From a checkpoint of a small transformer trained on Wikipedia: vocabulary 4893, 4809 steps.
Each number is 50 + 12 x the weight over its row's rms, rounded and kept within 0 to 99. Layers, rows and columns count from 0. The size before them is the row's rms in percent of the matrix's.

# layer 9 attention query, 128x192, rms 0.0639, rows 116-127, columns 128-191
101:26 44 50 41 56 51 26 61 59 58 41 53 49 61 61 68 77 37 40 44 54 67 51 66 38 71 52 54 64 50 51 42 53 47 64 45 63 52 63 50 57 50 42 64 48 75 52 47 33 48 55 24 87 60 43 53 49 35 32 67 42 43 47 45
107:53 29 60 38 85 24 51 44 58 54 50 62 59 54 39 67 28 51 50 12 68 60 67 59 51 61 55 36 52 58 58 27 19 62 44 38 59 20 43 45 61 70 48 42 45 26 62 61 43 51 49 34 45 47 36 50 60 47 49 75 62 45 46 26
103:52 32 47 54 46 73 42 66 24 51 65 58 46 48 65 53 46 23 44 51 50 54 40 69 68 60 21 24 36 33 63 36 38 48 73 39 47 73 62 51 45 35 40 45 57 60 44 56 55 54 68 43 59 45 63 56 29 43 43 39 50 65 56 67
109:37 53 39 37 54 50 36 52 69 54 49 55 55 45 44 49 67 34 49 47 30 43 37 44 32 49 61 40 87 45 45 30 32 43 23 43 47 57 66 47 51 66 61 32 53 45 45 63 42 59 54 55 58 37 51 52 54 49 47 53 71 39 31 39
107:41 67 49 49 61 36 58 47 54 44 58 58 50 37 57 36 34 57 67 51 63 35 65 56 32 57 38 59 51 53 26 46 46 36 42 47 66 55 54 42 37 51 36 43 48 54 65 51 36 46 50 28 51 32 54 35 66 76 61 49 59 49 48 32
100:55 61 29 50 44 41 63 46 38 46 52 79 77 41 43 56 84 55 47 49 37 43 35 63 36 52 36 44 40 56 42 48 69 52 62 54 45 63 45 45 46 29 58 63 42 61 47 37 42 71 68 40 62 47 45 33 47 39 37 54 36 30 46 61
112:44 56 33 49 56 62 63 62 30 67 41 52 59 59 58 55 61 58 40 54 35 41 65 45 50 65 38 47 43 69 44 35 51 40 43 42 33 27 45 44 67 51 44 49 54 49 49 35 45 37 40 58 59 32 60 58 45 22 52 50 10 46 54 48
108:40 62 63 48 56 62 50 42 22 59 45 71 74 56 48 42 60 47 71 44 74 59 62 47 56 50 55 56 42 62 31 47 43 49 55 31 52 52 44 57 49 37 36 57 38 55 60 52 47 64 52 48 41 33 56 40 42 51 34 51 28 58 39 47
109:55 26 54 44 55 50 77 43 45 46 26 56 39 40 61 77 45 54 50 52 54 47 53 50 47 53 41 42 51 47 59 58 31 54 56 61 49 45 52 71 30 59 44 42 54 45 45 62 39 32 58 65 56 48 52 32 66 24 52 55 36 51 72 41
106:42 52 56 43 54 46 41 54 64 52 76 42 50 50 29 46 49 30 53 39 44 53 28 37 40 35 71 60 52 60 67 44 56 43 53 41 64 57 49 31 64 54 56 52 67 48 46 50 33 76 39 56 68 41 33 36 65 66 40 64 65 41 45 41
121:50 53 38 44 69 46 45 66 31 37 55 58 67 58 45 39 44 47 44 46 51 37 56 25 19 64 52 61 27 71 52 60 32 44 49 28 36 42 53 52 82 38 46 42 60 44 54 43 42 51 43 67 61 47 24 51 32 49 54 23 51 49 36 43
108:52 70 66 45 53 31 58 29 37 43 46 20 54 46 51 59 61 39 48 37 85 55 57 41 56 53 48 55 53 51 24 49 27 34 48 44 48 52 41 29 56 62 26 36 62 64 57 57 48 58 66 30 51 60 56 50 68 24 51 37 49 46 46 56
# layer 9 attention key, 128x192, rms 0.0658, rows 116-127, columns 128-191
095:44 63 39 44 51 52 49 29 40 58 26 50 41 43 52 43 59 45 35 34 40 50 38 26 55 50 72 65 40 44 62 33 52 47 54 48 55 58 41 45 68 63 72 37 63 65 54 47 59 55 55 56 41 38 55 53 37 48 57 41 47 37 54 46
102:51 55 61 42 45 63 55 60 58 49 44 50 58 37 48 31 52 44 55 34 38 55 50 48 46 69 39 50 56 54 36 28 56 29 59 22 52 52 59 48 71 73 58 56 63 36 42 33 45 47 48 63 34 44 58 47 45 38 40 22 56 40 66 50
095:64 39 43 61 38 45 57 33 26 55 63 48 43 37 52 40 28 47 43 68 45 35 64 58 42 49 37 63 43 42 52 58 40 59 64 65 34 58 32 48 49 23 44 51 45 38 37 71 43 54 41 62 43 55 36 53 54 71 58 65 45 56 50 61
104:38 47 54 53 49 44 70 44 75 65 53 50 41 50 49 46 72 54 32 36 51 49 43 56 46 50 61 61 59 38 46 46 65 53 45 54 47 52 64 41 74 63 49 36 67 21 53 42 47 39 66 45 37 19 53 55 51 40 53 51 68 37 47 54
098:60 69 18 51 46 54 50 78 33 56 53 49 80 49 62 26 20 38 71 56 53 45 61 40 42 49 46 34 34 38 38 33 39 33 51 52 59 51 55 42 45 58 46 59 52 52 59 46 42 31 63 40 41 43 59 51 60 59 49 39 53 52 59 36
095:35 45 46 40 39 40 43 25 74 42 57 60 51 73 36 52 61 57 23 48 66 51 34 42 66 57 39 77 55 43 51 43 49 55 62 49 53 55 30 48 54 38 48 52 58 54 61 63 60 71 62 40 56 28 34 36 60 38 58 61 28 48 54 65
111:35 49 40 57 54 59 60 44 36 53 52 75 60 52 53 50 54 53 54 49 47 54 63 42 63 63 41 56 45 66 38 43 50 61 67 58 48 27 35 50 69 28 67 28 33 48 65 37 66 37 52 55 46 36 40 60 55 55 53 44 32 39 54 38
107:37 64 35 60 53 55 57 59 12 36 51 57 67 64 41 30 52 45 76 52 74 54 56 44 51 53 60 64 40 58 63 46 35 39 46 58 57 41 43 68 47 47 64 41 42 58 55 52 54 52 51 49 46 51 41 36 54 54 52 65 45 58 59 36
104:56 38 72 53 59 53 47 47 32 47 33 81 64 47 51 43 52 31 54 33 39 39 38 62 45 54 57 34 51 43 56 48 37 42 79 47 52 54 42 36 51 45 46 61 27 39 29 45 45 42 55 68 32 50 34 58 61 46 55 44 42 55 56 41
103:41 50 68 60 48 33 53 47 64 38 51 27 40 55 33 61 40 54 32 57 51 43 52 43 47 59 48 55 68 42 51 49 45 58 45 51 37 42 64 50 53 79 47 56 45 33 58 38 36 48 61 69 49 33 57 32 59 32 67 46 65 43 54 66
116:53 49 40 56 56 44 54 58 45 36 74 57 52 69 58 60 60 45 47 51 36 71 70 29 69 60 51 68 51 61 60 51 47 59 41 28 41 42 55 62 51 54 59 35 54 44 53 26 48 29 47 59 50 25 39 65 35 55 50 60 42 50 41 40
100:68 80 46 53 46 43 64 48 35 35 42 50 70 21 36 57 64 35 55 55 48 45 72 41 53 47 71 24 38 50 38 35 37 46 39 42 40 36 49 56 53 43 56 51 62 58 64 33 56 62 68 44 50 43 39 55 52 48 55 39 57 57 57 49
# layer 9 attention value, 128x192, rms 0.0645, rows 96-109, columns 128-191
088:57 57 64 32 55 40 34 47 78 56 49 48 38 44 48 63 51 32 44 36 50 68 52 55 72 69 48 49 28 38 41 48 41 28 59 75 43 53 52 61 31 40 45 64 47 59 53 55 38 63 57 52 33 56 62 48 68 34 42 48 35 60 45 45
095:40 56 76 49 37 54 17 53 53 48 55 50 45 35 68 58 67 42 44 34 51 39 60 25 47 60 26 70 56 48 45 42 52 39 51 56 53 53 55 41 58 15 57 45 29 36 49 49 56 57 61 62 36 60 51 60 64 52 51 80 49 61 40 48
094:42 39 37 47 37 54 82 51 65 30 56 51 62 55 45 58 41 47 51 49 42 52 24 53 43 73 61 48 56 53 65 54 36 40 54 29 36 61 49 51 66 52 48 57 53 32 58 40 49 34 43 43 69 42 28 59 60 38 32 59 49 37 49 43
083:50 66 57 43 49 56 63 62 44 46 58 73 65 55 50 52 48 39 51 64 45 42 45 51 25 48 38 51 43 50 61 37 70 53 59 37 40 55 40 52 79 24 65 55 42 39 52 42 40 46 60 59 59 50 32 57 62 61 33 59 63 51 32 54
091:36 35 53 42 32 80 30 56 63 47 45 51 50 65 55 51 54 49 65 56 37 53 24 50 70 39 60 41 50 47 78 32 40 42 57 50 73 44 48 45 59 54 52 44 50 67 50 53 26 56 30 60 58 57 40 59 43 56 53 56 34 37 34 56
088:63 50 57 60 39 66 52 49 70 52 44 22 55 57 50 51 73 72 47 33 55 50 51 57 68 51 53 46 53 64 38 41 40 43 37 31 39 22 49 65 50 42 67 34 71 53 45 22 50 52 57 64 58 46 51 49 55 31 38 44 31 55 38 56
089:39 56 58 44 29 31 73 36 20 62 49 48 48 33 54 57 48 76 55 59 59 67 58 58 61 60 26 62 40 49 38 37 62 55 44 43 55 54 43 44 49 74 46 32 62 56 57 51 54 29 51 25 74 66 59 61 73 51 51 61 50 57 55 47
089:46 67 54 49 44 45 69 33 51 49 61 43 46 39 38 63 64 70 45 45 50 29 52 50 61 53 62 58 72 36 26 43 35 43 35 54 43 63 54 47 25 45 51 53 62 47 40 28 42 42 52 36 57 59 37 45 25 48 37 52 39 45 51 43
099:60 31 62 45 45 54 54 55 44 56 59 44 45 51 59 38 47 34 61 29 71 49 44 54 46 24 12 63 55 78 51 82 56 33 66 40 47 39 44 54 67 41 48 53 67 28 44 46 45 82 40 75 33 46 61 55 51 49 57 56 38 46 54 48
089:75 52 84 35 60 49 85 51 64 54 49 47 47 59 44 42 43 48 69 34 72 61 60 47 37 79 44 67 59 31 54 56 44 51 63 35 44 49 46 63 68 61 60 52 62 49 57 37 30 48 59 43 46 38 63 35 52 64 36 27 49 24 42 53
092:69 37 55 44 45 30 21 55 53 37 51 50 57 25 50 44 47 60 45 49 43 48 53 51 43 59 67 49 38 41 65 49 41 56 53 53 41 34 55 61 39 45 54 79 56 42 42 53 46 51 55 40 48 68 49 41 50 32 46 52 34 60 48 49
083:64 72 74 65 46 46 34 59 33 45 57 40 50 31 63 32 35 68 47 47 34 54 52 50 47 49 34 36 46 52 39 50 42 21 45 45 69 67 57 52 52 58 55 55 64 55 61 86 44 71 36 47 40 59 46 37 66 49 53 31 59 34 39 47
084:63 53 58 54 51 63 42 52 71 44 63 41 51 42 77 55 43 79 56 64 69 64 19 37 30 58 81 51 42 44 32 42 59 49 50 50 49 47 45 50 51 44 53 37 34 43 31 70 45 52 53 21 51 53 42 48 42 67 39 36 55 60 68 57
089:60 41 49 61 46 41 41 50 48 38 53 66 29 46 57 31 63 43 40 61 43 34 71 31 49 62 35 54 58 34 56 50 58 44 52 47 42 47 43 49 47 59 50 49 54 55 60 45 51 31 47 47 82 63 49 53 60 53 49 58 31 50 50 35
# layer 9 attention output (transposed), 128x192, rms 0.0615, rows 96-108, columns 128-191
091:66 34 29 57 50 74 50 50 55 67 52 53 46 49 58 59 53 59 55 37 38 39 49 46 47 40 64 49 41 61 50 50 35 46 45 24 55 47 52 43 64 54 57 42 37 40 50 50 46 53 45 45 58 56 52 70 32 47 41 60 38 50 46 47
094:70 61 36 59 59 41 44 65 52 42 43 20 51 54 44 49 50 45 50 53 50 71 52 47 52 37 53 23 28 67 34 54 39 49 54 67 38 67 41 37 71 50 55 38 76 42 41 49 48 58 22 46 59 60 18 68 60 66 61 45 71 55 42 68
096:60 52 60 61 50 62 40 55 51 59 55 47 34 40 59 52 53 29 47 49 44 46 61 65 62 44 53 53 57 31 71 36 58 44 65 63 61 48 33 46 42 49 40 58 53 51 16 77 37 46 51 44 51 59 63 49 38 57 63 63 63 56 68 44
087:59 49 40 69 65 40 44 60 61 35 61 42 45 45 47 58 58 43 48 27 60 71 49 57 48 51 62 49 48 27 39 40 55 33 64 63 41 49 59 37 65 47 42 46 66 63 49 48 44 39 47 42 54 65 28 57 53 70 69 26 72 56 41 54
097:52 78 45 50 53 74 60 37 46 61 56 53 39 47 51 58 85 54 37 40 36 68 50 22 39 59 44 47 54 36 28 49 53 47 54 36 57 46 46 54 42 51 51 46 53 40 32 43 71 69 50 30 47 57 49 36 39 51 59 48 51 58 60 39
094:51 49 51 48 39 47 22 53 43 59 80 40 61 38 69 39 53 47 52 64 34 31 40 44 44 34 55 45 54 67 49 49 37 33 41 62 51 64 42 42 54 43 55 39 66 33 45 82 66 50 45 58 59 39 38 53 55 83 49 28 48 61 55 52
095:57 42 49 51 63 64 50 59 43 51 48 45 23 47 67 52 51 43 60 40 31 31 47 38 47 61 60 39 74 34 47 46 46 58 41 54 37 31 55 59 35 29 52 57 53 43 16 52 28 45 48 66 35 50 58 49 50 52 51 62 53 53 45 48
093:56 44 51 41 41 36 60 42 50 61 48 75 50 58 73 46 44 45 57 51 47 41 38 48 34 37 66 47 48 54 68 24 53 66 39 55 25 45 34 39 64 52 33 37 50 42 41 53 58 51 47 65 60 56 49 72 48 56 47 57 62 59 65 55
097:59 67 37 54 63 70 36 29 56 35 51 45 60 65 52 63 53 58 65 63 34 45 64 44 40 71 65 48 38 56 57 55 50 33 46 49 63 68 60 28 53 65 46 41 48 71 67 47 56 49 79 36 61 56 32 46 51 69 45 60 64 59 56 18
094:53 50 25 62 51 50 26 52 33 48 59 60 53 70 59 53 64 43 37 57 42 46 50 59 48 47 59 63 43 57 44 51 44 30 52 39 37 65 61 48 30 31 35 31 45 59 04 28 56 35 54 62 56 44 32 42 46 20 33 59 33 69 55 37
099:40 37 41 42 51 74 51 47 51 56 63 63 51 51 46 71 47 63 57 41 58 48 46 57 40 61 39 72 31 61 25 65 47 32 57 52 55 64 52 49 67 63 59 51 45 33 54 43 50 66 48 61 43 37 55 46 34 56 47 45 51 44 39 63
085:45 44 30 42 55 71 59 63 33 60 35 72 46 52 46 53 57 52 53 46 30 62 62 44 62 79 54 41 44 35 44 47 68 60 55 45 46 31 72 61 46 28 52 59 43 37 52 18 30 44 49 58 36 60 37 57 59 49 47 68 49 43 50 52
089:59 56 59 36 41 31 47 47 54 34 59 60 79 59 48 44 47 39 33 58 21 56 54 40 50 29 51 57 42 69 40 50 43 47 26 63 47 61 38 41 62 54 45 72 41 50 80 60 49 45 40 58 56 41 53 53 38 37 42 50 42 55 32 49